python train.py --n_layer=11 --bias="all" --init="uniform" --lr=0.000174 --warmup_steps=502 --decay_fraction=0.515
Each number is 128 + 24 x the weight over its row's rms, rounded and kept within 0 to 255. Layers, rows and columns count from 0. The size above them is the row's rms in percent of the matrix's.

# layer 2 MLP up, 2560x640, rms 0.0119, rows 1549-1561, columns 256-383
size [ 42  37  38  37  42  36  42  35  36  35  42  34  40]
[[142 116 155 118 169 113 125 148 124 134 127 143 132  76 122 118 180 106 134 125 135 105 151 128 149 117 153 164  86 124 106 147 122 131 138 131 107 156 121 118 134 122 180 133 119 159  94 154 141 153  99 132 144 101 121 146 118 161 145 126 171 104 101 133 139 123 158 162 133 121 148 154 109 125 125 140 143 155 120 118 131 124 140 136 138  96 135 164 135 121 130 107 112  90 127 153 103 160 137 122 146 103 100 104 156 162 126 112 119 184  96 117 105 105 125 196 135  77 109 113 131 131 126 172  96 121 124 161]
 [104 128 131 134 141 125 135  92 130 114 117 124  99 191 154 139 178 146 101 112 158  91 116 141 103  79 115 146 173 140 179 109 153 113  97 135 111 100  65 152 112 110  94 102 112 118 125 113 152 137 178 145 115 130 147 111 148 188 125 118 127 122  69  90 106 151 149 107 147 139 124 144 138  98 180 131 126  78 128 119 112 133 108 100 108 145 180 149 176 116 119 104 127 140 153 144 157 140 108 117 100  79 146 120 106 166 167 128 135 117 137 103 105 170 114 135 125  99 134 111 150  95 160 134 140 101 156 167]
 [130 132 134 152 106 119 116 109 134 125 120 151 145 135 175 134 129 114 139 136 120 132 144 111 111 100 144 128  77 136  69 106 112 139 100 154  94  91 123 150 163  93 114 128 137 114 104 136 114 143 123 144 145 137 101 113 123  80 136 106 139 122 122 102 153 147 155 100 183 128 131 226 143 145 119 120 101 101 126 105 108 141  76 126 121 169 149  67 114 113  95 130 148  94 104 112 130 148 163 142  77 139 145 106 145 120 181 138 119 120 131 106 118 133 136 170 154  62 101 130 101 136 152 134 122 109  62  90]
 [131 132 170 152  91  96 124 136 106 107 132 104  77 136 196 108 103 113 139 156 145 104 132 111 123 127 153 143 126 151  82 141  88 142 117 127 122 218 125 106 116 110 105 156  88 166 124 134 126 123 102 127 151 151 117  13 115 144 150 111 147 111 142 147 137 134 142 124 143 127 106 138  91 115 148 137 134  93 147 129 104 104 174  69 137 132 191 118 113 151 135  92 120 101 111 113 137 166 167 130 111 147 123 132 103 125 123 142 136  88 158 112 150 138 110 181 125 101 111 117 205 167 152  96 130 126 168 150]
 [112 133  84 133 121 120 123 114 139 123 105  86 107 136 152 141  95 138 114 138 127 110 111 148 138 116 128 157 142 141 135 133 161 112 130  74  72 107 114 153 129 139 129 131 102 148 135 141 146 128 154 141 116 143 147  79 126 113 118 125  97 143 130  92 111 142 136  97 149 149  91 109 105 129 166 123  98 115 125 109 141 141 151 122 143 123 102 149 138 110 104 122 144 144 164 135 138 129 103 112 147 127 129 128  87  96 117  97 142 106 146 128 167 132 123  95 123 113 117 118 209 113 141 119 137 137 157 102]
 [116 114 146  96 154 122 122 157 142 118 168 122 172 103 164 125 159 130 151 144 125 124 165 139 103 108 176 136  89 162 119 122 161 133 198 127 146 211 132  99 117 154 128 122 126 134 118 125  96 133  98  87 121 168 103 144 135  98 134  89 144 136 138  95 175 101 162  95  97 121 140  77 121 111 105 113 144 126 112 115 108  96 133 124 103 146 102 117 112 162 126 108 110 106 105 117  99 135 116  80 153 147 109 124 131  90 144 122 151 142 125 111 135 113 139 151 129 150 142 114 156  98  98 174 122 134  69  90]
 [117 129 143 155 136  68 137 146 145 115  95 137 156 102 184 142 182 129 117 138 130 103 162 117 147 153 109 133 154 124 150 126 115  85 133 123 149  88 130 150 105 130  87 126 130 108 148 152 124  92 142 172 132 131 139  87 141 134 145 133 148 131 148  51 131 148 150 151 120 149 106 131 153 123 157 116 129 105 125 129 114 172 124 132 141 169 175 163 145 133 141 100  97 106 128 126 135 133 114 178 124 144 114 143 116 166 129 120 155 141 160 120 135 163 125 105 130 127 108 108 100 100 126 143 118  95 126 113]
 [109  97 139 111 137  96 103 147 121 167  63 125  89 144 156 146 163 100  96 126 105 110 137  90 127 176 119 115 107 114 167 182 126 115 131 111 134  78 125 158  88 128 122  96 165 151 146 163 145 171 139 157 144 135  96 153 127 113 139 116 101 131 173 153 113 169 101 124 157 121 112 167  98 135 118 125 147 125 135  41 133 148 118 130 131 125 103 101 147 132 122 111 115 104 146 140 121 134 135  96 142 139 107 112 121 151 124 137 101 145  97 170 119 101 106  87 105 122 142 142 119  88 100  89 153 128 207 149]
 [ 98 132 129  86 126  82 115 145 156 127 120 153 127 150 134 179  98 163 124 134  99 125 134 135 109 123 116 112 120 120  96 152 144  92 132 160 106 162  66 106 128 132 119  84 115 134 124 101 127 135 119 154 136 155 121 151 145 213 140  72 103 161 145 213 124 117 132 108 174 145 129 160  97 100 145 181  82 115 148 113 112 115 119 148 121 133 129 120 112 113 127 159 135 178 142 136 160 135 134 120 120 129 106 125 144 154 128 137 111 141 149 139 174 121 145 138 113 102 129 129  81 100 167 129 113  95 102 144]
 [109 139 145 140 165 101 136 150 127 111  76 143 102 145 154 119 107 126 136 152 165 138 147 136  89 149 141 117 110 119 130 142  88 137 152 109 104 151 140 141 154 103 110 113 118  96 126 165 132 125 112 163 127  95 137  83 118  95 163 131 149 180 109 171 120 120  86 113 128 132 115  22 126 156 110 174 145 119 194 115  87 149 113 151  89 104 112 144 112 134 113 133 159  87 117 116 137 144 122 139 114 119  85 130 159 128 101 102 104 139 140 166 116 141  98 119  96 127 128  96 133 123 138 128 106 115 102 165]
 [157 155 124  87 148 139 128 124 147 171 148 135 117 111 184 147 139 114 137 134 132 129 134 127 109 112 149 111 135 125  88 121 103 133 155 121 135  98 174 108 138 109 194 115 139 132 145 137  91 136 113 119 143 162 147 152 161  69 123 183 131 126  86 138 139 128 102 120 118 108 145 101 129 124 143 105 117 128 101 138 134 112 112 133 128 143 117  67 107 118 129 138 160 121 132 129 125 123 152 106 132 116 134 168 145  79  57 119 157 191  98 129 108 139 138 221 151 193 151 119 161 153 135 153 102 141 188 160]
 [130 140 150 119 143 113 111 112 110 124  86 150 114 113 111 141  76 115 120 171 105 114 131 134 122 135 117 106 143 123 138  95 159  75 102 146 137 156  98 128  92 112 102  92 102 132  88 101  96 132 109 139 101 120 147 185 105 106  85 121 125 113 139  91 144 170 176 169 135 112 131  87 142 166 164 134 103 134 165 116 140 156  63 170 142 160 130  94 136 130 152 125 121 158 134 150 142 126 151 121 160 114 151  89 141 168 147 155  88  86 106 143 107 118 138 142 128  82 106 100 120  97 141 149 127 116  95 105]
 [104 127  99 111 122 136 106 142 121 131  94  93 100 154 113 148 116 122 152  80 129 144 119 110 121 131 162 137 164 106 115 162 134 170 125 113 127 159 158 173 149  95 139 124 147 119 112 102 139 108 152 144 129 138 128 139 121 131 128  71 148 140 123 194 126 121 135 155  93 103 130 210 137 154 133 123 112  96 119 108  92  79 160 133 102  81 180 107 144 131 144 157 143 120  85 143 130 119 166 104 151 151 154  93  84 163 123 133 105 161 105 111  99 167 118 102 134 101 119 122  53 141 116  98 127 139 118 125]]
# layer 2 MLP down (transposed), 2560x640, rms 0.00855, rows 1549-1560, columns 256-383
size [ 36  33  33  33  32  34  34  32  33  32  34  33]
[[ 79 142 117  91 117 144 181 156 146  92 123 157 121 131 114 138 102 126 106 151 126 170 116  96 158 114 141  93 137 133 119 133 142 142 109 116 131 144 145  98  81 104 155 122 147 171 134 144  84 116 117 104 113 125 113 104 140 120 150 135 108 146 152 130  90 138 141 114 156 102 155 136 153 148  72 128  58 141 134 134 139 148 121 142  94 138  51  95 131  67  63 158 155 124 125 106 112 143 150  89 116 167  99 126 122 120 164 151 161 135 127 137 141 139  95  33 112 118 154 183  83 129 123 127 167 177 120 100]
 [168 109 154 123 130 117 151 107 100  80 130 137 109 168 159  86 115 156 122 128 128 156 120 116 117 139 147 129 133 154 126 130 163  97 115 115 142 159 171  93 143 134 112 138 176 149 107 158  91 149 109 151 142  87 126 147 117  97 150 115  84 148 144 123  88 111 114 143 131 133 177 139 153 107 108 105 139 134 100 119 125 179 149 113 133 121  90 168 108 200 125 110 138 149 112  89 142 125  92 179 106 212 133 133 123 141 109 137 126 138 143 169 121  78 150  70 167 119 120 159 125 125 100  93 105 115 130 131]
 [160 138 134 133 108 145 165  93 167  98 108 155  88  87 144 148 106 115 130 126 125  81 144 148 131 110 125 116 123 131 154 145 145 137 115 162 104 103 107  79  99 129  83 131 124 131  98 140 156 142 131 165 118 112 156 106 131  98 100 174 129 175 115  96 130 136 119 132 143 151 136 118 131 137 143 149 150 151 115 105 128  97 115 114 121 153  97 147 114 168 183 149 147 106 172 137 147 111 123 120 127 131  95 137 113  98  96 140 155 130 129 119 126 135 161  76  71 145 145 190 116 157 117 135 182 140 126 130]
 [128  94 159 128 138 134 101 120 153 132 108 129 163 124 132 150 105 115 121  93 119 158 105 118  77 132  93 125 146 179  99  80 186 121 107 142  91 154 115 164  98 117 156 135 135  86 147 115 142 113 197 114 128 132 153 136 138 113  67 142 108 185 158 103  88 108 169 131 153 153 118 165 103 162 148 100  87 146 121 143 114 137 114 141 165  94  78 163 149 144 151 124 136 195  83 106 154 122  74  65 104  92 145 113 138 150 119  93  90 164 166  98 128 138 123 134 134 135 123 124 137 128 102 151 133 185 115  93]
 [138 109 157 133 136  82  82 105 136 112 145 104 124 141 135 105  98 147 152 131 117 167 165 147 157 117 129 116 133 129 105 103 174 119 144 142 170 142 105 103 182 110 132 134 149 145 138 119 111 117  96  95 125 135 113 152 134 128 128 101 113 149 150 117 160 156 134 114 108 104 174 167 173 151  88 107 149 148  85  83 100 116 157 125 120 117 142 184 123 164 163 103 143 157  89 113 119 120 123 158 119 118 117  94 162 122  71 130  93 120 133 140 124 120 122 155 123 122 113  98 110 114  97 126  99 115 125 138]
 [133  79  88 120 124 149 186 144 152 150 117 118 138 152 146 127 127 140 144 120 142 163 128  96 141 115 125 134 122  92 103 103  84 139 112 123 137 169  92 107 100 113 106 158 125 139 122 127 115 118 124  90 148 155 135 106 123 129 154 109 119 130 162 159 175 120 124 137 159  94 117 147 121 118 157 128 128 112 127 102 151 110 111 142 150 117 114 130 128 112 124 119 129 129 120 135 117 137 126 122 136 110  97 162 119 105  94 130 130 179  89 145 152 162  80  42  84 142 140 106 119 134 140 133 121 151 124 133]
 [147 164 135 121 116 130 150 161 134 147 156  98 105 129 134 109 148  88 106 109 146 150 109 160  86 135 136 110 136 107 124 121 141 122 162 146 129 158 103 117 123 161 113 152 107  96  93 133 120 156 129  96 130 149 126 152 130 120 116 118 128 146 176 172 177  98 138 145 145 116 112 154 120 120 137 108 104 132 151 129 133 137 134 140 142 108 138 133 110 148 181 140 110 109 186 122 117 109 128 139 122 115 125 122 152 138 125 157 156 134 125 176 136  95  93 113 110 118 163 143 162 128  87 122 104 155 131 108]
 [165 126 150 122 139 138 124  86 122 137 112 121 122 118 118 124 107 127 167 151 107  98 107 141 123 162 141 112 150 111 192 126 141 107 142 126 120  81 151  99 111 138 145 130  94 111 141 105  71 118 108 136  93 150 125 156 159 156 115 158 170 132 104 104 146 155 152 119 141 165 148 108 126 145 126  99  84 155 177 116 133 129 164 122 161 128 113 162 154 162 145 132  84 144 125 150 142 116 129 123  87  94 111 155 133 112 137  77 105 114 143  96 147 150 107 186 121  94 121 118 153 107 169 109 105 153  76 114]
 [122 123 137 118 134 161 101 112 106 116  79  95 158 148 110 124 124 118 138 103 132 143 117 138  88 179 101  91 148 140  73  62 128 130 140 109 137 114 112 140  90 106 156 123 175 125 128 119 134 151 139 139 143 149 102 137 135 138 131 179 115 134 115  51  99 113 122 127 119 159 149 131  98 126 114 111 118 122 169 119 134 167 131 123 135 142 101 170  98 168 108  98 138 155 144 130 135 108 128 116 126 168 152 166 147 157 102 112 142 158 164 136 151 160 112 150 159 110 131 104  93 130 114 158 121 128 106 153]
 [136 127 113 122 156 117 155 145 138 122 110 126 147 176 141 103 118 151 114 156 160 118 107 142 109 120 123  81 143  93 132 125 136 141 123 135 123 147  96 123 100 128 125 134 144 157 141 134  80 143 125 124 157 107 136 114 129 150  99 129 126 136 147 103  90 112 124 151 135  73 146 141 114 140 122  98  84 139 166  94 156 132 121 102 132 154 184 126 118  99 108 116  99 147 134 111 137 116 124 158 171 163 124 145 153 156 115 147 180 119 169 142 175  94 113 114 120  76 119 124 170 138 102 128 126 122 135 152]
 [ 79 133 125 115 154 142 139 121 117 128  90 150 107 131 153 176 119 113 127 133 163 117 149 127 145 134  89 133 118 127 138 132 165 126  90 130 100 179  94 116 109 150 108 145 128 105 111 170 130 144 127 118 124 120 149 133 129 144 142 126 124 152 142 122 117  85 121 143 116 161 171 139 120 127 131 149 145 107 149 161 150 137 129 134 173 109 113 166 121 114 172 104 138 129 127 121 163 136 104 154 144  88 112 101 124 110 119 118 161 121 107 124 130 128 127 153 108 107 147 174 149 122 176 157 134 146 122 123]
 [145 221 124 141 136 176 109  80 115 117 139 149  92 124 164 145 117 158 122 121 167  88 140 149 110 132 117 125 131 142 119 152 148 135 116 156 112 156 111 131 139 132 146 150 182  75 146 121 161 138 140 131 129 147 141 149 148 120 102 169  85 126 129 139 105 118 107 149 111 117 135 181 133 124  94 118 168 135 157 177 138 123 132 152 139 120 119 149 114 132 188 125 156 115 139 118 135  80 159 139 146 164 140 112 133 118 164 141 123 140 154 120 123 111  93 101 120 115 146 140 111 150 135 125 136 127 146 150]]